From a checkpoint of a small transformer trained on Wikipedia: MLP 256 tanh GELU.
Each number is 128 + 24 x the weight over its row's rms, rounded and kept within 0 to 255. Layers, rows and columns count from 0. Numbers have three digits each. The size before them is the row's rms in percent of the matrix's.

# o: layer 12 attention output (transposed), 96x64, rms 0.102, rows 56-70, columns 0-63
# v: layer 12 attention value, 96x64, rms 0.118, rows 57-70, columns 0-63
# q: layer 12 attention query, 96x64, rms 0.133, rows 64-95, columns 0-63
# k: layer 12 attention key, 96x64, rms 0.136, rows 64-95, columns 0-63
o56 084:143155127168071108112135136133102112142101122166114139152105160112126151131095128189090109131154096152146124108113130128079170121132136111147121095133135142103080112138129112096135149136144081
v57 079:114113128177115158145156114125150150116094131119113082100154135130107123098120129135122187107118171150123121140129134115084124130107156142144097107114095091173148178136106122099111138140095167
o57 076:119141152097097118092121120146072123162157110134107097149106127128106133145128133124154112183142105108098137137162144181119154137105107093116179144140149135076145139163139120134123093108135110
v58 092:145115117121092164117135097134118096146146075099107123118110148149127153090142098161122119153119127131118124113139148179114190128114167156136131136101110131156146122192140105120105146151167129
o58 083:099150098143120103118171133112118170113100114118110092119082131134123121171107161089156160133113135089157118118100110133108082104158115120104125142091104150095138129101101134138110130076123113
v59 097:114143171176161147133115092121147120150118118134149093105121109126120111110098092116109147145112109153156107124130104122123123126139160141114102154071180118119160137127172173112106127183120109
o59 095:097108110150123146128127191123087136163153141136106112166086125150167131137131123119173136150135114134104116143134162178123128166148089107128119089142101140132114086148107114134119136092089139
v60 086:153117159140136096109095136101115097125109127111118138129079131109111158113153172168122149108131103090180133107140116112185155121100122109121151133111100113103098152086112115144172141139140153
o60 085:075120109095115141157156118126148143114083117069109128149171134154113097118071125109109120139128143126098123135105107090151138144103099145129102130147089135172117137125112161097149106136124097
v61 080:145129166113134159091151124082131142113122140129109113118148105146093116135131093080107145130141140128168104084136154107148127091099142124094134108152145150108158129148145096174157154072109131
o61 085:099118106103115105148128140110151130122170112111156139140107177150135113127132159126129150106119150133120112132106137119135163139135147141129131130155084078058084105150120138114097080187126128
v62 091:111138126161114154129095089094166113115150157171147112111151104169117118146137089130109083141117141124114162098105139138118127086127145109127146115180126125101108163088125120105163129105088147
o62 090:140128151101123113116104112121104094085143121105099167100161164133132130092111165125163133116153118088159070140144092132139131146104149132116144133098136130106122070152122127126115146144149076
v63 082:082099116117099117090099111133164087100135131109107161133135131156162133128120146158169119145098123106102110158118124138161152106100124139151162146114184110115105124141133113116166153185132136
o63 084:147179128156165134156106126124135145147059141115145137134162124128123161149108106068122099138179121141165130116180115114133128136131128148110129145129061156133129122121117135150130161110125124
q64 119:109134127046118102134090128108160103134138109183177110120107130143110152097082103118130135102106117175106146136121119157133118102118101135098155132104141111146162120157126140109151120135146113
k64 108:094148109080108098129139141116140090140151138163132123154095120112119125061109110125127116117119120178134111119129131161150138108143104142120186134080140123133173129136167152100149101115125166
q65 106:124095113136136132144105158104154157109147138074132107086133109111150162139140086110100127134083147125119108155100124107140143170129163120121161157115128115117092140134104117111085142132193158
k65 101:159099136129140121140140161124167153167183129087139132115123106138145161134107085120117114070090145134154130142072095104134115136135123145114133144130125138107115114128127137130098137163154193
q66 105:139146121113113159107126116106126134135148111117131142145146120156131138153155113166130146174119127115160116084115131157131065173140128157056156109150158100115164142112128126184148137122134146
k66 107:140154094103141096112122124113160129142124139118141124134129108135147143141139119158107133158146142131150114078145123182099070154105153139038139130154145118107151161111095138160120130136117125
q67 103:140147148166155141121179111123139092118123135164083072117139126119157122138115103134145128121115136102119104095130140158099187112173144100144104118177111155138131177120125146156135147134134132
k67 105:141147144163127132130154107119099132101090168148125126106094126110100151116114130110166128159102146091158110129128136118123153141157134078146078112156089181133117167127123135168175142113121134
q68 102:137130124123105110119123099129112110132121114123149088125162146089132131098097132132144105101116104117073115097140151187164144122131122127149141135067130117055099133129161104144124147142167130
k68 110:145128121127088105130138113142110149158092103138136117123150163074151135089075111141146174117134119117114117095164165146138119116106111104167128114082105138075117139097131138145164131142154138
q69 121:148119184156099117137130081132132078090154159118132103123132165111108165123151091109114145098155134121156136137116143115189086137123132151140134142123131145156140105150094163093135146111146143
k69 116:142112152138112134156139068134135110097126175106142109142091131115112116162112091097107179108168089144136162156130154132173108143123090157135153136151095139123127142115102142099112141107108136
q70 133:129116115115090127163133095106102153145145139114107100081105150125077156133145161115110128090140102135118090151138152137135100096103165099137098089146155114129098142112130097069148116115115121
k70 126:158124118181112131153161111122112098169134104158077100119121165161111146127151123110119142120115096134132126166148181132154131100143163133105101105136149099147093153102118108081126098137134143
q71 098:135117156111114145137103113089097161105142144157121139137129125153119138114160174157147149113115101117134155137106120082109103077142152115132132157106105095127128111100172149183163110113100166
k71 101:135099137132141137111101122116137112091150113157100125126128139125126112107174115124140127110115106096143147132107118155133088131132155139100112132117096029120143116104146114182094111126075127
q72 091:155118120129145147102086146148147134144089111113153147105167120114130138096116164123107085129140147142150159079095081142152132125159121145132106152139112113163156180133117149160119174148158128
k72 095:134170130135121151065109126117116114118120116092158137108125099080139137099109156118117065096142176131160146093120097131136141104122124137134095158113131130129163127130122170149115170133165123
q73 118:111135145116131106094114122120140120156115101160120136104160109118139156103148123111149102132118195122123134139100143099081182125159134114168101134150144103117085194134161143151139130151130118
k73 112:136134142155089105106141129127130095160150091143134146114128112098103129136159131115174114153092186112169111109083120111101150142151127130167100108109143112105090146149180150154122150128121134
q74 117:138105148132158160096187117143134112129132098170077144145141148140102099121131094146112130131140122146142146081133153142158126166098151154155125134131139144126132137110159168166173076127133120
k74 113:085122140137113171105170106113113146115098122136116134122115165133060128156090113135117146151163118140118129109131115152155109164109146142112118128129117165108116138092163169160169116099103095
q75 081:144170146096179109131142099155168142116135134144099154108161146129129106096083134178142133130153145129147097126121149136143139090151095098131113122122138097163101164141118107157128140183143140
k75 089:134173144114140109134155107167143131107090123130103163099149160107101122088104124160142106167120134114156121115115159098168128102151107104111121131086118120152076108096132111131162130179129119
q76 121:127153102117141167135083127096105100107138140096148123110147122147075135124141110156098136106136135113112125176143117127116106100124144150164117127070155137130164137163105151152136153115130063
k76 126:127141103125137118152075126143123104107167124115118133106152152144088164121173105143112132093152114080143127136123104118172122116089130155140131126093171109125183159150113170090116126121128120
q77 120:113113152176118128106154161137100082147157137113133126167161130159148126131147129137102149128107153159152108123114147127154093146153109132130080144099149167171078089122143143110135096100112126
k77 112:095093116125097124099111134118082107099160148073141122138128144155133136152145106129118206132129142131100131123129135165129082138147100111122102148135148140179090124111124114115110138098088125
q78 102:117112128144122137141119151111085098172128128127138154147129124137134141156101131140139157155171134083139090155098105124138154127104164107119089162111159108172124162178116121181117121155132159
k78 094:137078120147116113122147126134112104135150107138143138122104119141130137126119125146125137180188121077145113121101123131169123152111099116096107150151162100171131141200128132166133109170129133
q79 095:078163132159107121078164163125133130136144144151157087114104135150089154135108127161144096133115107121090123103157111097110137135151119127082144078128109117155106144116151106117098126094145132
k79 095:114126114132131105090160154117103111161140160150157111161111156133092153099134120174158102097147135145095128136171108108088072125158090102103138102131149135107130158128114115122129150098149149
q80 112:142111125179138163148128168133143106088108117136110149117118133156123112152149103106110150138129114100093121099142104121110190076171148128094124142175157140125120095142147128120171123098118121
k80 116:149145125148144168178106165111115110114111131116133166146080137110113121133153110117118117119137137070137129112137113140114176125151129142106103135193151140119144122120133113132179130071085128
q81 105:119134135102158126129166142108113145164114130114123163125136128167138157135094112125171097117136145174098114126088135155126078100178079145152126150145140117111126118085101089133146099143116152
k81 100:094144139134142151095130111103141084119118127130115153123164137135188168146115150120183126126135112143151084081090139158142105120176103162139146141127121139132120106075128107147107104129131111
q82 102:123095113156121114139131161151103104122116169193164143119129089138101145138120099094154138122120158099147114150157130118102121125082116119112141161125139108143159167150106161144132090171160128
k82 106:084103114122099118116117121150066106143135155158128170121074130129103106144118119093119125139139105118151092087115138098120115158110105109144132145161135111088188140171144126132134128157142135
q83 113:133191162130125141103124172164121145108141117109122138166121171165153119090158112127154153110138142114138156164157147117106133138143120125087073127122184126127129176110132133115126119104123130
k83 112:102167167145126162087111142161129169109164162104136132162096146152165149120128135140138158176158124109137114138137122089106118144119115096108130122111175103123096134093150132121108115100103095
q84 095:126098152127145104123170124131137135098111158145112118145128118126187149069151124091112160153163160147148153094151119151095160138147109112140127142112155146147079156094152125141139101146151142
k84 095:114109166131094144132119132126079151135082168108132134127099122154142132105104133106124121175105151134148128086132119138083135163173139119165144084104103117148077123127156099154145149147118140
q85 105:116135144129094134159152140129115163139130091118155138132061126159125145126062124116142135149102104133083132131131138105150093116078135105134094117127113109101120087167124129106147081150128151
k85 098:132130164133157180130109108108171114146151085194142099159117129156152157102104108136144141124131114155086110126129167130140112128130107124131127173167122109119124122155129147126154083171137120
q86 118:143185085121153106137095114157111108158124132133137131087150141148101115115163108141145197147122110138134114144141125125165151136110138120093129100118105114121166107120087108098173149150153152
k86 118:143187069144168093144129123159144160150129120148123131122100131141142083126176111141139168137145101154120108107145145127148131104119088112098135133140107108143143086114098125118154122144179143
q87 106:122136142173157155146110148120141174147158153128116169175124154125131128082140119092141105110135099142157098094176113119134157143137106124092175162137123125150156117086127133115142152131098142
k87 094:107102144189118165164133158153129155112102135116099139156133127084136094156126122095150104141118090182122118114158109105131139143163138090090180123139110112136123144130126095120109127122110101
q88 107:142114109113137101111134104126164128112171134090114119120174113168120127073135126139142081152136096135149138088110148134117147148102146131125088143099117188091168091104112109135115146138134147
k88 098:138125092158130098126153129175170170081117119092096149136170148150131124070124127138123090153148133140120141109120150165108105121135138156162099137131133179121133107096150115117140147154135108
q89 118:049138119115117154127149131125134146143126087143141138145122123103112141112136142151130190150152142107139171123117167116169171127169111127123163129140141118110152118147105150137099174129084132
k89 117:082142073126124129111113127139162139173092092125160115156130087093123148116140120145116161160156137129119136141109137094142170125162121114113160135131113132097131109133075128133108178144088125
q90 101:131149133136144100159114147142136140125124132144113089168127143133106145131123146169117134119121121095099155193083164130153118153105084093142142101069099126126113112081125142135149145119123085
k90 097:105158119109132109151120156148163141138154111123135092159135161139084137154093171162124130098101120097118122158094150121156099120131113109149129093082087102143147067106119125141123149135128105
q91 099:119127152128111181114135083125123152145116104145103134122142126131092098113125164090112122139124135127171117133121082163159106142108108155117157163076093159121136126150134084180116154135154119
k91 104:115100122126116189124133110128138120180087105111117148120154127127131103104118123137120129130137152128172123148156085188154095136071123146122154136097105128147127128146103094160090135098153141
q92 108:124121138136142143122148091119143092128167131131174122123120117129081086111122151159096115111143095161130132132102102106071150138143120141097142136123130107122115069130101095156121088082148158
k92 112:146078131090141119129166136097153133101147102115137152113134130122071116077151155153140128106158082148135129128126127139108113147164115148118152135144170115123117118134097071146146095084133142
q93 107:107100151155148175096084123076149130148119126071137155127143143092128102146110126088145137099109124112113122131090132177121139122107113127138118155126160158157097123127130132151125102183107137
k93 110:141111109135144170098085156102150119122130144080113145133143149069111109169113127110113155125119120127150095137090153158119146105124133152134135139092168149128099155183134142159122098165120132
q94 102:113145104085128107158171112126103140089145135147142123145099099121098109162116111106090087132146169130161113129085120142124141136130134149122136129167093102143069102133132112102163132162113095
k94 102:113136097119117120180128104105115072119147132152122109133164085139115128143116145117086105116119095152170126144094105129127130147137141122130116141137105095145062087138128099115188108123138108
q95 096:144189161102141117120116094096128130095143125121155098126103118132076105150146146169107113131093182120126145118127136093132098102110131123164118126159112121093121163156131146161154099146144103
k95 098:159137175096150120132112089122167118115171123144136095109148138141074130141162139144112101113094154125152157122122126139167110146122136115168123155137122112082093172153136151146130084107133110
v64 108:089119114140146091141155136102140169115133146132136107164116118129113091134119111113173144128105100109135148133140148130137080096085134122157120102121169138099152148187135130143079113087140095
o64 105:132110145112130151114157109143106122125117081121112116094159115123165154119103148091112106111122169101121125142126121103150162159116093157137115153105073124136113131073142128145145157148138196
v65 105:144125116096159137121146120109119149206145168148117157159143125150083158114103125166127088082132122128110111094142135156148150090155112153136113173131108150110140129109117131114164136132132104
o65 103:124117160167084135118122158111120146086142116133135124118100120087147109168154151094157149177123156133144159139096145149108089152117124136127130089112151113131110138099140128166088136110076152
v66 103:151146112142108119115117111168077138120148097133092156137112189077103151123138164108121157121103122107124168133121121136126136095144135140185133102145137143149146130164156125166150133125094160
o66 108:139098134098150159136163105098157143153114141086163119127156092125156101130159123142138067120141161154141113122121140164142135191125166126113135163116160112134132109140159092118133151147141105
v67 104:134112119162105147125144102122106153136141126133167128105150054098127133113094105114114126141107166139159145146119118149165103153128115110151123068157156113133119181124116115083098103105126120
o67 098:117096103136147112087147160125157122106092116114099146111161167140142116132147133130157096120109122074090114100133133118081157143175132117129108155140160133127139093090161155149099131168132135
v68 095:124112092147112120145189134150137126127130097150180153118119115162129093158101095117084114105160145108134125138124142122138140108102173136148130102122136118072103111168095146154100145141109097
o68 093:112090118128089111140101106092094111105113129102062120135150139127123173097069106109140109104095111137133129124132143149146124136130097093111118129107116177158116153089158132130154113145138100
v69 102:118104161106156142138124087145131117118094130124129091104134105112128134126162153191158101148156138106119128144099121139146119109153125149081104125137144165114106142082168129078142103172103134
o69 104:112121117149148104084096159112137141179142096124152161166092115122119098128113119103115111100089121124122128123150094096102107127154116114129132125127086059111158124136106093154099140111110153
v70 093:127118135136139123125072153147106107147116108090136134125138121160082137112143130138141155134064141128155119100104168099139167178138166150107172140139114128138097139097110159081124142106123130
o70 092:125141116160093139119149097136154128111131141140121128093096137106143108109102093149187117142182105116112119134156130143141071092137095121104092100169123097150148137132125068120133133150129130